Weights of a small transformer language model.
Architecture: LayerNorm before each block, learned and rotary positions, tied embeddings.
Training: 548M tokens, 2092 steps.
Each number is 500 + 50 x the weight over its row's rms, rounded and kept within 0 to 999. Layers, rows and columns count from 0. Numbers have three digits each. The size before them is the row's rms in percent of the matrix's.

# layer 12 MLP up, 1024x256, rms 0.0494, rows 173-200, columns 0-255
105:495522477568525464433569527480426574449498507467543539606512425410569462560505634440562553445501583487603534470540503511449437544520543501493409410494528437485485541494465499506436532484474473535507470489555478572511504546435543491403489510542561584539472527568469528457582496490412496538496503546411506520501535463522554587584428454478549433525530491541425446513438502536553492505501524551470416503519458503490473570481483553635577526531518485575512504376363396425524436568490493476576544436438505506543543476506388535504549475527575490529471447511563554442487494597463432494485412510509565519519529592397457546501528476497529529401494504553510571503429517428478434454553531546570550509465549476521529532513433542537394564601526511483544500516444518456558567485495432
104:564478457471483556495394550575555425511496605500510473551550514483452532496558515526482508551556548364496490522486499527531528463559591571609494514524533493529544572476500505524463480520454441405571493524490455453474589485536468511470412423441489514403386502459523481482553562565607505432464571490418600517523464417545448534526513516509475462514457442605561430483552465464557445453450541603466476558425512471523486561503584510547510532539516470519427611435472466461555496408501508486465490501487424525516423524511445509507455544537436494595442571513558518514530508536463449489503524564382520536512572544476510489464569405594594388555513495524543447458498479553535453525419396498525474484577518565508446550529458535580538462537511588468512484432594489560521435572467472
102:588522438511572477490555432508547516472555581548501587442501370472436519461500585518452417534458477494494502578466556527512459517498511632497498549565555533585502540488472381679412522562487506546522498525525490557489476487458466524509592563426608482509471478449537455491472508518495501460539456435477517540475494532526556507536516543464467534519411482570426569595533478526576516466475487560442647518446505462348427486488512483482456480533463563479462478444567573447574475467512432516494444545516485438532569541493428472569471474481494484493517501489530537527458541503499573546538548471442575566529600475416410476411546494420526482478444536523544430537455499574504564498481477402542522514501491444529492484588448443460493554533604546569446481481537493583476398474446540
092:521453479490481474498520448498541532512511407559505565527514549551410527491477500660480540484509500554478483420484562584465525545455528500509530573496492538493496509478638466596409427520584481546678540411475438573576561454505501539459514567440514498471585483431468527484437557472528439526533460565519542447499521464507586547380417497484551571557524472576428510535569562391523526544487559432556539420532591513468510523415434456531498448390491550438392454473476514486452538532559511498499480460549506579476571515414437510513491524588560530535482449514498507466491490544433493522548557486458422548525443525539481521543453556491608444501429528549538484454417500529517494570537548466450551359522500473482491462458503458535468522580497498514480490540453461537498523484374550
097:556442562523528461542497371468472590483459464437545496469493530495465435524476487428439507511428534463597521523444464509526627525556493467429491496538580553427593400494423516549445425538532461543470458542570533524557526637597500527490575480546458527559548498535531507519503520465490564518529397450435475630465465470499512456520440497453428462510457352451489502476511477512469466470484481563445465558478548502566505492502528485504499556506497506477569459442516573537462385507507547481500490481440570549550494546493440529509526440386509470563490576536564579481468408464481554454497527405596380567515541493508555515477543549505498504505404468481503456472345527469543556477509605513489507534511410498502503436561431495594490503471556470511580536391542456442517473588495494
099:558504562532489604507532530502595470447467465429522489461488501484553572416523510494493500538562465453582466435524580415492495444506475539527474481521486547458498465479495544483470525495481425451502480468621576502519514482489486498438514535482478474397463446497472458484500506543452460453475509595486442493476590585461572511499470486564529600576543505556471434523398449502548434475494482570592468485443467615409542511456413579521452482549440547379386473474473557406568511595524538497475437522503450425501441431506464456554525469484412462561474423485481472524515419511437501588456426496433582513513508532585551557547557576436615540520474425498445430473609498510459534410550492492584508430484571471460537527590490484561437469422484563565393499518547513467518550516518456
102:473466516547533459515477540535469477530483503477538543509517524461551520435444474619416431487523497486607559472468520514528575520451519408520516544587472509485554505523523553535539502462425527473496527469496483550479480508483498481474549462555561518498536542500444527428521585419446476440536482451538407520590491399438506376596472481536486505399608521490596578481502511478475501490465476468544488528509484490504457559495444545521511493587619489512473469588573502504512544614551494438544589565555467474446537490464409486517524501509536433622558531426472482546545393488472531478510551438411439505429466528539596463402499396487545511482481514585441574425608450501477404530488526456543509567479467486625538587613477560486520543493546405521435516532442447418484426421495492
095:528507494398457623483442577437485530457546459481489582517432488452532430493508503439520521492608444494529362505471616466483485556489557605477479540514524505517476388487478528558460424492483546546544478483502486584542525414473483595503504478483459486480492498458538581554493517533577502493542489425503579450636452475531531522410468526503446504563418438471574510460479417431509457565458457437465480504576496415466389516495529549503505426491484495499513501403566500517444468612550503486579524458393499497531524489466438565543520482616439416505508582535496519509548466467505606503517520598536494494481510413486602460488488543496482447591443444504539444480398492488569541515483579550523445454525518521583446471478472570516521503506436499425500515434381429446545462522502406
094:488461399568505577493520445538428492471448506511542576533584504481597431601505488478548538530370505503509580550558453539486483525555548531473528504534466496488548449491515417594394500445471517541497556455561378538554541452489472419567626561442570517527524494528520588482492493507574451453449484502491427493509475481422575466478486611461521511496530511527524457608551435435528523431467485429562594543536481443414511482462508549435554427428542473463476462416574412447551504511405561461536517525514487549427425515552457534484518492497431451409518502559512536411483462441506515557493472480415485500515516521467545516456412448520545486483444564482524489517558440494450551482534496410430423560601440482567511555451466502438461648493492508409453547476555498533490423472468511
099:554518563501452486526529462518499576467580438496482431453548456439601485512456559514546501469540419545536415545572439550531458524521575516460444488405398485489403566462443476472485494493541465470514532510493519537524561494506552518433499473644479503602528495431540473535617566498473471506463419488624587568457495502485421576570509545569543508477468452558554542524464558451493534414537466526553552542459475472419512527468420508513453439537581494524516426519540491476476514405413523544574533444450505545581524417560549474520531424383512480559508491565504513487555493442533480483425440476499555578534509524489564410495498435541471489406491451443460479558532490432414495514423501389437460545552464495540502434447545379509440442490554582475534498523588446565440519530573511
099:457480457639570560492483524567448525500487573516376475467556410469520510507597515567464506470554535417523435470519480484458516577589472441537574566484502479499490573538498448522610504443519426497519517483510408531475467550520431493504496398547604539500428518536433483558490459591501597609464510536445533494506469502524541547516399507562555555504581478557489522412545465502570577589500487521475562498494543529442457451454500581467470488453492543511522501544426600489576489535444534464517629561470539596487486469516489486522463540525554497541513442566458397539566569511510488460425404527530410492530446517538506509574604460522481413601565501521475559488457526488558468499521480479469549452507482472508450586414449494554443500455337504576498474473456480455521432494494459
106:629414525529476516461465480437557492423561566499507492395440467506565496440539461608457593507501436558540484578459452491407512488477532488452572499442468550463490495471447526467594567496576479512526492518580518559437511530513402497536486487495526448550410441618567489425451536405505535494478555431481465526514439411488464527512464520471581606481560440456518478549435515429469478477444529369415479475502367539521534559552546494525475570555533435523580533504573480518468465577588534586530488474529518523527482553479418478478510467555565519541471509410503482529499475523493517481489481475660605539493531515448475435400517450476358541522558558476432469556583463472471524547506505479509528457597504515443482554513496515374516556475572502465493529492518451477493502472458532
094:546455503573523445508358572522453485509399460537492457542630560523604444535513447477527449510541493429481500540477433544481480499527511514466556542516545473529496468465489449474490484458573492545488409534503505443437537511588529470613516486459538468526459498536522484453502481604524486485473421521515452492499474538498522584426399506440430433457576578571565502583560445466480525517460556441511516422444521541427482540487448531494502463433576450456465484517483437573519469557498602465499505630598426485545408544460526542510466527481525534488461500543425438555540473500499534513515607489562457469449482524528582456440475506445473547438485529469504467477393503502484486460498555477510478508575655431507452533359502392487456505369487537386438444567527521610496509462507467
098:551523551600519576383535425545491506478540497491504483499470481492424538544541490474505491543420518492489472587454528397530494613547483548505473509534424430401343403532555454563632394435517479554580470486644515497517540515488546382481573526522571505497469399505560406550552418498503485526453542593514489526522538477542514495555441434493511482511570498390464406564524484453518456464484423459534506565538553477516471491404549648516397488545513463410436514441576518571445532435532467515533440527458576513555498458525455557498493502532523451455528488526496545483475470473492512525508492492489587431465551557518500479525489477445382545512427476433523555483519474581429476430521441515484534465515543548463456527610528410472495495483513483484504525464495526426467454496481513
099:521434510525484555371555520531467419617443510463545523516534446505492470543465505465418507551486504462460532498437445403495421587511497629539507524461521490578501610514492566512437563558502491546510551478481499505468450455430438405483533550526494480473525467542470626537436509551552549603545455467566459484402543598622506540424483509512548443403452470520503438507567569499552493469514525528571527480586402487544513517528457531506539508440540541548493462525497482567393476575421462496494467570505566520561462561547512476510444564497516545565559581528524526482550487488447421519550445481542514465558501486463467559491543509594523501495593429552536497460474465546480547412505504486534422568462540470415437414464421430461486495533485500428434549545560480354533437415518456
108:447531508475526452336489426520429536502501597477438443581525620506458511575424475496425508560461537524553467640495527407489510554522584457478516456540562488488457489419443474531506467503473517457508429523429498540448555482448466396443599475487452534486502507504488444547537502523427513550468487506505458568418506447492598519371516494445500548547545481506494535472380551429564530620439518515431527432492554442666553511529470513443488506451471481489509503450489507607502435504450392566446512509580526515572550502489499511520487465567477475461530484481535471507514386509526476478495495511513500494559490475577520477456421523497525401471583493423530477521480553526538427562466513489509564526556553555420564522504446407436480502570503498521413500589406504591526546455443522
097:445443498496495479477435470563427475549474601514435428593582462567445474459509507535559530605522562576438470401588535494471483519459495536495566454589513491484473451496523572483538442526503519441500512445463589478499495437484513538485484430568524470431517521523510474471452499465560519481527491460484453539488431470570552462428452421635533515435486479549621411378481590521415447480433483512464460530557530518518529508502423615502567455537465537502560500481544516533511528523476609483550463472505502554449527502376432571524589520535448559565558528486524429451499452545486504533438463591427450387479495445487485502496442441503470550601549486478510408503487573515574505592480504524463494563595484482537444481487531415462546595485442422464512550592464458521559501586582462
101:604461454537494507542505469566472539542465491503498504461429460428559595496518490562497633443440491549501517388484475419572458449513474471528506466500456538455502479486595565495429420489436500506489525514567505412532533575416500455530502585558467519489475615528540477529412468526399486481595584530557485501438442470466495520450469524398449455423441666521428506509567539520422484478544456505498484481492430538441539467532497525605619494446512521437494529542496557468506489542475432389490547456492602488409490569504456493517537517439433593470502440545499515484502501596478592434474439392594561531601547477481511511422450538476435543534560502487507473483532552494447441554426512481424490506499522560538515507479448441510564525577522484450570440487473500484470564537413555
097:453524446470544468536446568446519532564419464357465578415547514495548614496502465485481521530463492494479525370425477597524483512483535516458480490443475460475522529540482491469401541457503471493607506486452430536500518540478503506501509456511439598477525513472508466574455505537588462452495441487524447525448507440585543455611508443466509630493494479497547546591454497538549498539505492461482512522506588577460523433530399478479445432417508473491429519515584573459557489471532486514423508439437480462638547562411505488451546481624455546567571492414473426460586498547441530514556405563537452547489495512470504596572494556432436586363481522515501555527486469551443452520524508462538459454451504512448461472465522457422492533474533509454558527624463547535450452466571539
101:545513521485478428456555563443527563532454607580514582448500484524507430517529581445534605406436495510455450440463518506540492557506503458516535516518514480433465502555439481541528533530528465424541549509520510486512522509466521493543475580444462455544548483503482522633544559528589535632432474554379448496494429467480527465528456443481591459523474526546467483515487483512481488586469400591403491531551522460479552574590529407492505507583465595495474476553464461484486470458523505537576497551515629481418539579481471608491484482577412557513518572460504535505475486622429492557442490549482553490525447444464513470505504535523497413599573466553459486489376505544462466571502494465521558478417578458622485493499501518513511569457503501481471448564541467366446461538403484
099:522524622638484513480512491550466460461528445552489492431523456515461428611470575467563425575500491478574510488482503539475426451522491506526460510473454618516449456534491513445457415517415445495509501417510522471560522480500632538477498423599504481524446569581580473475521564499474525491574449505473483576537545534477442361531470484554467574471499492497642452504414556486519569597468450498484502335485545514500560537481436573507469556436498465541568439450518499496561521495455529484465553430485507606492471505466481467523573479486433605491480539461555541513443413566532439489522461518545462466447486479585491518439473568506536402478503444469508481524502522503361529493428622495503495506526506502532517459503556407486466432477410576516445447525436532453527488529420458
097:452478534539390523525585514566469494500472610553505446561561525485378524513537445531443471528490496436534463418460363547439479511636561394529527518533484503441456495475572526492523520588556518512549479514607502507475495540515528592461489511497521500425490448501444470588498530593434517432471517500481542458406549517420515544417435612505492548581474458531515488537468433471560416484503564378447469532446540406532422520446565498472417525562495476492429501477497478421459499553473473491517519532461565517397572436516510501556422481434447458454589455548460460547517511484571455546527467417494575557510534474599456525475448567525529458560501554568571528501527472442518528503530534505564566477548451414537449442567488451497465476413454496541428492510584430610464479499485499
102:512425524511460502452581516518577498654452393428501555583471537494490450536471477364561545483488490517548494486479554495423519539637535559524445541468493534478519517525522533377541500434540449581422485593550447458498603496512522557553567566634471465556436497437539532545549630513526505509555424524436464536505504466541412577526497509491557443415534385560503497493569522493466417524531518507488501508513548487496431529465577440521435487534473505571470505538451394511427465512395533510518529481492528542491529505457471514541539457471602490442484441489541462523522551488518552512405473493445548495433528473538500496488483621471432562580488486437551467448525387542581494493530518485493500515463429498499547466510594484513388465490407477417552530465551519543510505597543547
097:535556563519456532487456525455415526433439531476624470594516569440450507508499507449440533569526552511552490482499527480569508484434510418458557446559443525482532524539452604440583456551461454533558432564520563545578591520466499477493552398404466417486583458366549436529564463479521563453461537581481501491489480477484475435539513503486530446438511537491537415493477557508463548455568501483493471496499472550507494523496488449553453512480510509456420531471598469459498480519404483480510487550588499485508492461488556496471468558543472502437553429507409451539365480502621482496479585511434545543482550534447581382563511542520452438577558458546517548509546476482515589473478490551561416472489568480328504362517547494434562549455508516537390526457492430530478483515545499
102:433519476529514566469500489557508483591469446550490630436481456417486507426562495465488453530547518512582467475500524403547509491499574511469449442489466590455465546541475571447455445559523537597578524542435553524470466475526494523363500471448581514482482496452496518420479469570515551533472464526423601525486490499531516502484453587552608533519358503509444474517473455541416490460351471507564496464574421535496501488540493516505471514515478564589540485520562397527471481479572492394483458492446446469511535505489460538566519558498487557489483430547538505457531511542394510549505542392501512491462546475405523389431514496478449461466447509571482568449485434453499590421387531511429560481476545405525587522521439460466549528430580418425483449497408503542521466535422514
101:445490559475495521420508488435535490524475516494467624611519463610518489443428472533489534423513496412527538547409497431538544462474457519415485563544564577471464463468557502392514446468484384575509549494474426485455514467475573575478407469518518448427400528431536550486556413516615571532457544514523522523444505428500467469573534490544467538524555522439476490518530530504519557461547493488535497494372538508476530558451458458564405575523468511456527549451537518425565484499495476487556511471495531562551435538538525437541407550585433472555533437472397456516572396436528553496364508486416501439634483583516498503506426477632505475570526517455497504550470530550545508521511486525530491498590508486529498448547546514397449521498449489411470451563549488572471537533489487
099:526483598557497472451429534526458490546543509544494474425500478496543576530535559561516493553509493491531472502617511432509472460517526524395489573516582564479419418528522516373522488582485495492481576515537430545471431529459448560460430495560468393553425517607535475494548534598498451456560511460429525563451527455473542511446492540437498512497439555506464489448573476426525497483455442550504573464532519544558600519502521416526587449504435470538480517453599549479487503632456510538363579447584426456500506524488440513446485453553503542521575487504487531443521489487489487520453555448574435458442597453422499544517556498520449419502392472460504512496539479401562636462556465475509565583614485569511466592548514491482524458541455484560471492510466518566526572506568432
106:454544527516480442499421425536522477455509464489466456548445445418456540535531447546453492580463549546472493551409572466543450466522542480352461530510529408522504633511469543583506446595462320563465420586540526539483420500493557470415525474488442439502477508597570481544540506518520493499397516526513544459513505520514449523492408512488475524525532492557593590501546489534565526531554511445518518500399571510439423473606461386525513588486511536493509431463424532545521487474483428472468508452548527524448543476492495501466528504495534380504478470492542464493482527459496525530475496567443461474493537496448537511488561502540468511389494531452552456414615434538525618475497496494489429526534477526508467509568567523508490504526418492615362528546362440555542512535458514
# layer 12 MLP down (transposed), 1024x256, rms 0.0494, rows 173-199, columns 0-255
105:447583471480474457483488493550530492484452498440466466508491516562511593512520444603462455521483534470497550518470556584573477459583419514438566492522550499465505555497451514530494495662445497602490422576441441509463510576483488457473522464390500440443554470549493495489427577538425439484497390572562435512550514540391511513565480521533517447490517435526542557481521546493509473547478431526606481586469562541410480552519454462461435551573514518495451436483446512510526539531430458436478470570562585587532415385490556542516570509423448456537499495481485510481495492518519466541496423476550475541539578461538449544421555477458515516522571377488400596417493421456521537546543556510483442477559455506531480450564441545525551454531405491485547558452468409465421408528417496
103:561574616509546477545469555602480454478456484465466455623598450455512464510494528545561518548493539526483503535538545436460471444497478516562547572444638567487481462507509415590388478476448596570459573489521476444499469507498535504465519525422543514559453533429508496606545547523495513495462441538486505541508420515442467546452577552493554462490530548513440589504512470482574495442648519505420533451510465498551526460445544510483378480539480489435601481546528445536510568485527523579589510533464517466467608556444438536494496548430456481436491462569392462535601505453477538488536533449442513506427597591502475501474426578519526532454534374495496504405466489502460510441582458491479574527502526427520508538436517539487568485524461445417427524530448506468562585524490532
108:412417461480472483513536537517570522379497497504560504572514538475473493492552439590517469547524527489489514415489439499356447500463522447512465541425532623453484482555514602432522437413520417550454580460488507616526494561447469416534487581475526510487450565511439573462481506503487563388619523546494500487468493566483449485476502470510482524520509451580550470472643571443489464509505451555499488463513522469557373526490535521602546544547460460521520470552499542536506521512532527458468412442590501562459534505495561605580532497438498515493470467433455413504509366540538502491442561516512402499547515591514500515462435482427543508609581465486424510475541602567480462528450498489452549432470536493518559411526505561418568458466520487527548578492534570529515550548503518
102:431400472547532442541485503414431427520548498473516512529450501593533464503517518550511424563590470416452551508454518475497484494449509569502421490521536489500414570503375450487461543460481490476525617560504460540539475515553480488583392485636489554525531514621503472570493532559451519457432537502515534553502514483494513505454466508495512419464503486477497520536501519575493423479413527538455508519498531549487496506620495556508492378445538499566443608517386469566433560542570538543499481499499569427524554569468487576546527517508554577414543531404555433414620487383540504565515498470533387494481548442595529530445476514511511548543485523556536474496458474554582500546534564478543517504526519487594503566539528548429453600508407498597481506507480451499519594438489535
090:511453517387462482563479553562479541524473586500464593505491472453463489476539547482590543499457517423529372570494464512504435486483468495502447520483470513496512452470518443468470548488497491466395496496449461502580528467567469510418505450552483538515521464482558534547453479519454593487494466454522419507471414456494533562401481511582509544538441405457417499421433554505463538530512556624532474511548390513447388510467466494411511422533499474458490495462485483517532542531571442479546469437462552510606422571419470489529549497434460493498465392509464376418527579587525500542531579435538568375532492525447457493513528489466487474527495497468437480475445527581565559331496561497559547518440568478471422510507558559540451481499508398459508418552435447482520491526603566
097:483527447550412564504513464462485483541501477508552436460510559471493567511458557424498506504519487548428485550400481592477537402571560469543473519491474468463540580379466533544509502537513478539459531403544475499594443455385503392448547477553478510556490525491474472490479476444453439504354416392542495408516502497485539458497533580447403598428477509484527479423529473489596513487538533485524456544556388485481518498455597445531432467518620456542520523480450488535444484453508510516359521481431566434456480527549480462468530621477470538552392493501485538522567520461543512483387492480461472513543585534547458516474461458505476454493541477551490601567517522479497565648610512541524491423510435517513546510545489503510473509520412593497549504490472480543582599513483476
096:490483487509472512530477577534466475487544484454481523468611579523561390498447451500460457440516556427565529452503493509479474584467471469533567538547547351405533448518564505424550598504545478420504436441498462518508518548512426484452520520536482508509506385437375461514489490444458481511494537529500427512526456484542512508499538472425512535564504483559500446567474409448491447388450555502501565509483487537518398431451492438543496475543526464445467572539437555509507607456505536526536422619464565515507427551532463513448477534509453522401612406554569510533448404568469539555522531410471438546535455533542465532452496502341517584501463515464498434570441460507502472464544511496501549490477429577540462500535520496430526525475553430503468468506529363468560616524432443
092:522510491527406565582527554498574591544532581501589541498486496475451487511506446545431532484406586466505571474525497533535501470486569405565533388507508463548535499541512502516488491545528477522508617534524528484470503516415524520522575536548425539556468478478551476478550519483548547560451489549522526488454626478492458375616410575563494460453461485450493480531536528498563552483540505502597494555510519495541440557569484454535500510560541551484487566483482421477539594495542509539459359528503470531422511448512553490435483479522540459535553594477555442515469521472498478477563504534478499479556530562461498554489497476496464550455540530578533505455604451493417397422545435626516493571414462501487549531482615414505504538394401436522539565427621452568436514593446469
097:471492563482485539455606481532495485440484538468536469523483497615492449483479467526446530536430421521502519398481575550489530527532428472544580527583539456497447551493494498352588429430574509511569398570463498590525435445543587502526447474467569487461525517595495495511520507470515538486540521575395448464454457474506470515539497467474485515556561629577526383418458543555498461503453541457471433475587402506562550549428430502428435497532518549450486546584486554468461449457520461523557413453519575407490481474513497477553542560537427459587513593548458472401536511554500443480525563494484586560520494548479517511518458463529553472550491480515472467512590459461539500492553491631507498379460556564546479495556540413518547422591533478513469489548496475403501517524435540
096:460594525547523513476456571507454480463552515382484574432505468461458572539526533462511530419474522515545542430510423519409494411516471510543565469573533479538500526524476489452518495491451475387518536447508514494502514439461450432489517557484490451529509466420415472445460528569594491520511623442346528465444549490494449447515413411558595459461584497424520449402536506519589501431475395531484496541496560512499519499509414511492486505548456445530454470438461461563542430552555518461520565434571471557647483534538520518446566576470535478546471469438538463446540434547529510481618374491442457525498510444549457561493475526575517482564402499528474493461464454608548458475541532594490541491475398504500484511515541603516540461538434582513458463569544452460507434516527541
101:448363534493516409470453496393529557629472414472530515442413500490451485523450456482465543499496558557504529529472481399496588399500503465480452533556461459517539500527510416507445545383556491548504422507425484513491501500487506502479526571533473452574518569489510470455571512510537493455532544492533433555472594568566444499457527501464469474486526429387528507516521520530438560568456539439521413490485467444541568569493505451475552556494609584454571498534477501420552449552474468551554451551513519405449542441536499528515612469604416577469506541496564464514545485486513510524555535458420485487456618515442529478453543467538501471566495497480488537485461439443604388456473438509440596441509502562449532486461495550491518523489439497428422526554344470492467401459503425
102:516426557463592552460474431530484435438393438545501501423542586484499455470413449563603533514571537418457541509449495483528472437487508548503544472472500561540605495454514483489449524454521516563513605538605455511470501438423491401508448573504464505443427493520471508520503486504599485585449469511529440533537459486512510465509603433583486502479603524526384455462526488503521621500493479423490504561545592547401543502583485560538505528488480453514398488543447536561466467549429454428431498435457492463535470570548494524557525534482546442521529572500493494488491410553444490465518549529433438509501505474569444571478522518453495446417542505555519472497559564453502492554386548405459544434529567509414519436399477558490507420541432436489485428528532436449499559614523446
089:448432521444524597561552461415504519569571539508583504460473469452483566553443489523541401417596592518466496532542464545480462531453574565558526492557439507471527402535549564464546493610496489532427563480450414567472493408470541441530499550479434548529475482547570542533501459516548566503482496505453482513493445524540497519505510525586522563519514485482446409460503499530498470444500494566579431512591497547514486557484601438573583496506476530490468468459486459408570512494494500543448398431548499486474616469514515440516482509502577486551496459418524400489503513590584428504534382558437423534606464508474433500593568440526571490550417493540492636391567529531465520526506440509505480490525435465463480502466519546491595497558411530470414555592477504539474526427503509
108:534472488525471413538548570556488358408443556512459466509523357474493527520546589419487469513539545414491527495511556509469453498550423494538615479540569356598450493566411519502442459532425507451517529526482529608515629518448551579455473483482504542501516516532563467432442423510472436561551463578443446457537520448561457477504500448520478490630501523441554507488573500557467415442508542546473467702501574471484493425454556495466498483532449562460493498491437520427472488501525479476452597478426530565450534467543504405548532476539469504396487443462569526553457443459554466502490460506462535454421524511525603453405498486477444534492474488483522460513484515549450509435505467468535448466493505512441447566473479501520583522528533507501555562522456493498511531483551611
094:548503483433470572458443532560589496547411521554395406603526518568448543549477449535550481530467533465454536533590554518498457497523457545559522492460540470502484522457567536530544459498463504419535557491337552549589523497443574457504507468440408542504608517536421492427568537506535551479485521560542474430518482514444450480530475476577422416489552392483549528562447419424481526409483458508474522456545537528449495497503436457516556460549486506467584545474476515513464499455493514488578462560490490498525481469515490504422522505454497470470435623551468579589530417560472487445524530487569488506378480450479530573475468520584557441456640467511621524535503497483540515591464457571457382592519524510477509471462537460503489634497489474477478444416519584559485497560499510
101:529562617521449352538532567489500534581498492575469537454519483461481475436530491560509517581521551507516504485578445511495487446511548496448412481466465541489512463486488521604555464551517540517483600522533462534512543441356482541524547568550468563546430525391538588457529450553497477482585469555511424401479498468597548422577532452474454465464476487464465520534578432554618496464446470414465593467497478524460462507431460446536480532487498491607568553448543444460511495556492548445500551424488565399462492505505448542519531518490396509469471477622609586483366454524501477513488501565437500520471565550431446462386492559556501498533438485550511575434482469628474430528529459549483513455469510481465528543512479530510501450502448478455444445503453392470507508505481449
098:573598454491488470538537535458551505483492459558459495493422451467517507490478486619514497536481517467515499477499425585475562477472544526514558487413522520504505572534515474435527542481503453410525403436542396601533479489513490446512557488504512645430461423481411515536518550487533506497528486542562539496467550501487484537575434556556568429584554484455505515529439446415487476453465516520584519408543485521460464533491556408545470421467539480404516531442417439447479558528556494586543494422480507428523557592545450510521445551571501568450553451519483558387556612415514410489501487481492471500474447507485387465463487471497485433460438525512463481471421521489464512448505531349494588469398472566517522542498515564508437438479457414575389443569496576515526476445468411
103:444559545469447493475528519434558519500500499438497483514502591571550485472530470582521511424505452488422480476541440539439489444487480492483511401515604599486501491528435515519428346473405462459557514415429456612490413500492484536544344506457433499534518555518550471538446512530537424524532534506472567512494544397571448507421509491605495589487622455531426548452504509564583461449467534476462542499457513558480494447585499480523499486503455439463497492450559576468516437501529485549467571467488491493532519449445570454506447497487512379405495534534568463505460477492448415478503469394493569508546528574544599472556513554474514454557509546454533587491466546466496519529344459558392531527595514498493519531503595521453486487603522505417502500461438487501536537538570457
099:477532505497443480484534492544628443496494492536445507564489486487430569452449415534505496565518555580457472533437567477552415439520542571474502426515555485430517453443481444447561593470566500517554485451492473518511495434517457529468467554476478470505468567412525455515502499538475500478611559480541531457509457477416440552510495521492517547516408458529530496647487520528490542509550481484529581581504487423470445500535508395474481526559664498454617505406539529467497619430446502564523488475429481522357424437526502559444488448420599534565485484477501536490441608481589476447532470463493542563399570514543525538412495467494515406467560461492621472565595545489454554516492489477492385555461493436469511516530431492427519546522567538485544488510493556443464514543508451
099:534439370550544444580468452472540513471454426594557363460487473492568470501528510481491563496536495510413499464527620380495525545536496476409521547520537501551532545453550567606414554460470564488513478504437432428558572501501522503537563553523430518455487489531421499514526440544489494505430522525497485465601512476511531515483424488401470528491596509584589558461472500540469445483479521499443545422508549494496541488440570517508408514456531430537474482442603612570517509451461549490549488630500457514424414428478484471478471426539484457497501537451371483487527423535410459455418452372491483573402442513539433542589537563513521469418533485525557442496522471515518503450447483513479507483582496507551512454494446486504455484557488485470444494517440397466436558464441522
098:520519474528539534497472412541546476456479556492498511407397459508453505536442455540551538413507506526521561599568398538581482496462447510481472519417622498481465534523527569495401557564504504516487519520488476591521587482474387559598476446495469495576501386495546434492437431614563468501482525509565563465460503425506550586504464470552477476459479561453432450591494539535417466459548542543408540498435550437402470534523471523435507490545510568523465517485393619558490492543456520411515491438458527506513437556485502439529435541495438441550538431505465443559522464647430483525468528503466497377529403527527534487472504558484521549506473475519500499499472413554481580494560545486428571563542493436511542410463450476544516469435541413447499478443454495522544514403540494
100:479489481555501514514469543403511623629471422479458595532561501524601548488495547552434531451505412438501506470554570548539420495424413526565461453485452499521536473562507506471465517480540474515496536379463401576466522418457556438572400590419523503486468615575488550614465520575490459547523607494526443487436432456481460529528519515514518534451505587431514547467555501503516505442553517591512558489554506472518440556499471402496545429477483489524464564460528475525545492554594523501561426448475535592500482454596465486497552544455529509503489553478529394477528511523461527478481523461539568535433537513500488438550563477537515594526527440478449491548569458546446628511504550436513550462505412561532492511488408513554540442529501429577420580477413510512536542577546478
098:573539507458540612472464554438445512540467522500516461413503422505542472447469511498568478416630500514523442413457491502571556483572483513441532492442596515557414493411529529587429513540488485442510487526512633500560555587512518459493549458501529386365520484401473508504539466460501598466506480510487479469524482535436466515579538493449473489541517630486533454456466502525524499483574525515480421556558514465568460436502421530548455470464521552518480479488484515501553503545485523484468533485532444462537450509464511488466523589455483371512556473606533420496425535597576448480474460440499482406434536466398554458525502527423569393406491508498449467482543615527542580484504463559437543528421491461501547572500452467541543526482560554614542491484501533498551593502578435
100:581568424519463545537509418512503528577475471538501538462490539484495565445507425584556456468518456514487412496582524516437487496561504452505527617444476513433473453552490462481526435468481541451453530522539492562551514517452500524406447468511466628426404497469477514495509521465508539573476442521549485458505509529497481487443480484451598550462542550503495560470500487437541481574410332435573455520427516407484502430475385534487475541488513495561489475555361506430524551521573546470530439538458391448460478433489582555511574602445523564442408498513551506396601449432455484459523466436600553484452407505548451545536466514498447435446551508510495459473432508434513534516533467424569524481424438448566495534512432547469505485544494508538507530519582539489587583480539413
097:553523524483605564490526460483432507510619501471408496563542558484411539523409569453517534415538504526505418496390549465590493470526576532514567486365470485641537417473567509555382577589525542540377470491499540488488451507466482450430463463486442540560449509545464498455594545504447586508473546492525565484503568488473528588542497503508443583430505510540486473518447435565497530459485546573484567424660494488496569507511558475523467515583552483513438520495473526496519519470459486411520492507530489502508555460528447527470492480431477387503448457510427459554459437481525524521564530497419457454496574538510479432444489424551489434512555561475515455489519484523541483530539667526426513499539545414427577519516435555557449500498489505535552568537528482536541439507552440
099:483458494452555581538484492499536551547549471479469491507543511514494468483559454506529458480463470543512501513516504462532467494507470518434463483561547613447528480539544416545576427527456433591438520393480504478530536597656492458498515610490558617465518517523616507479570569489486482454460452449490487438527536446560372476404564433442507572570561413476529610567460443448635563485497563498580520531566523531640510394526497459486477467487505547487474510463536552507533505521510391600592437593457512490453467439486463528490506472519612593438462526436526471492468501457544506495501478502507566483521509434505468471473620484486477465529508549507566459404445512498545509506571446477532510539472504540449498489567633477505484499629495491497523521478534399512454467510460524
096:496438537495530532512524512467507503433521507506520470578484542536538493467539408483481470504570536555399519523469534359409571510484389552631563494529557493526518515521550507578496471506490538438519522562590603620489467478553572428468509478547463607415499525417494456482488436505482386524507520566581480633515432589453532430513562449471423538528463483474497517564533497462487530434552432527494524412514514493476476557471452474496448455533419531529533506430455414510570462472494409526487534473503532550498519418461490515470420459574523546509524531488549557540403424507533474568543439477504525522539494453550493451551555508621611515479588395530529528507556504539543460462490436505602551506489365476476417519474447551536435516459460548516523464477457412461477608463517510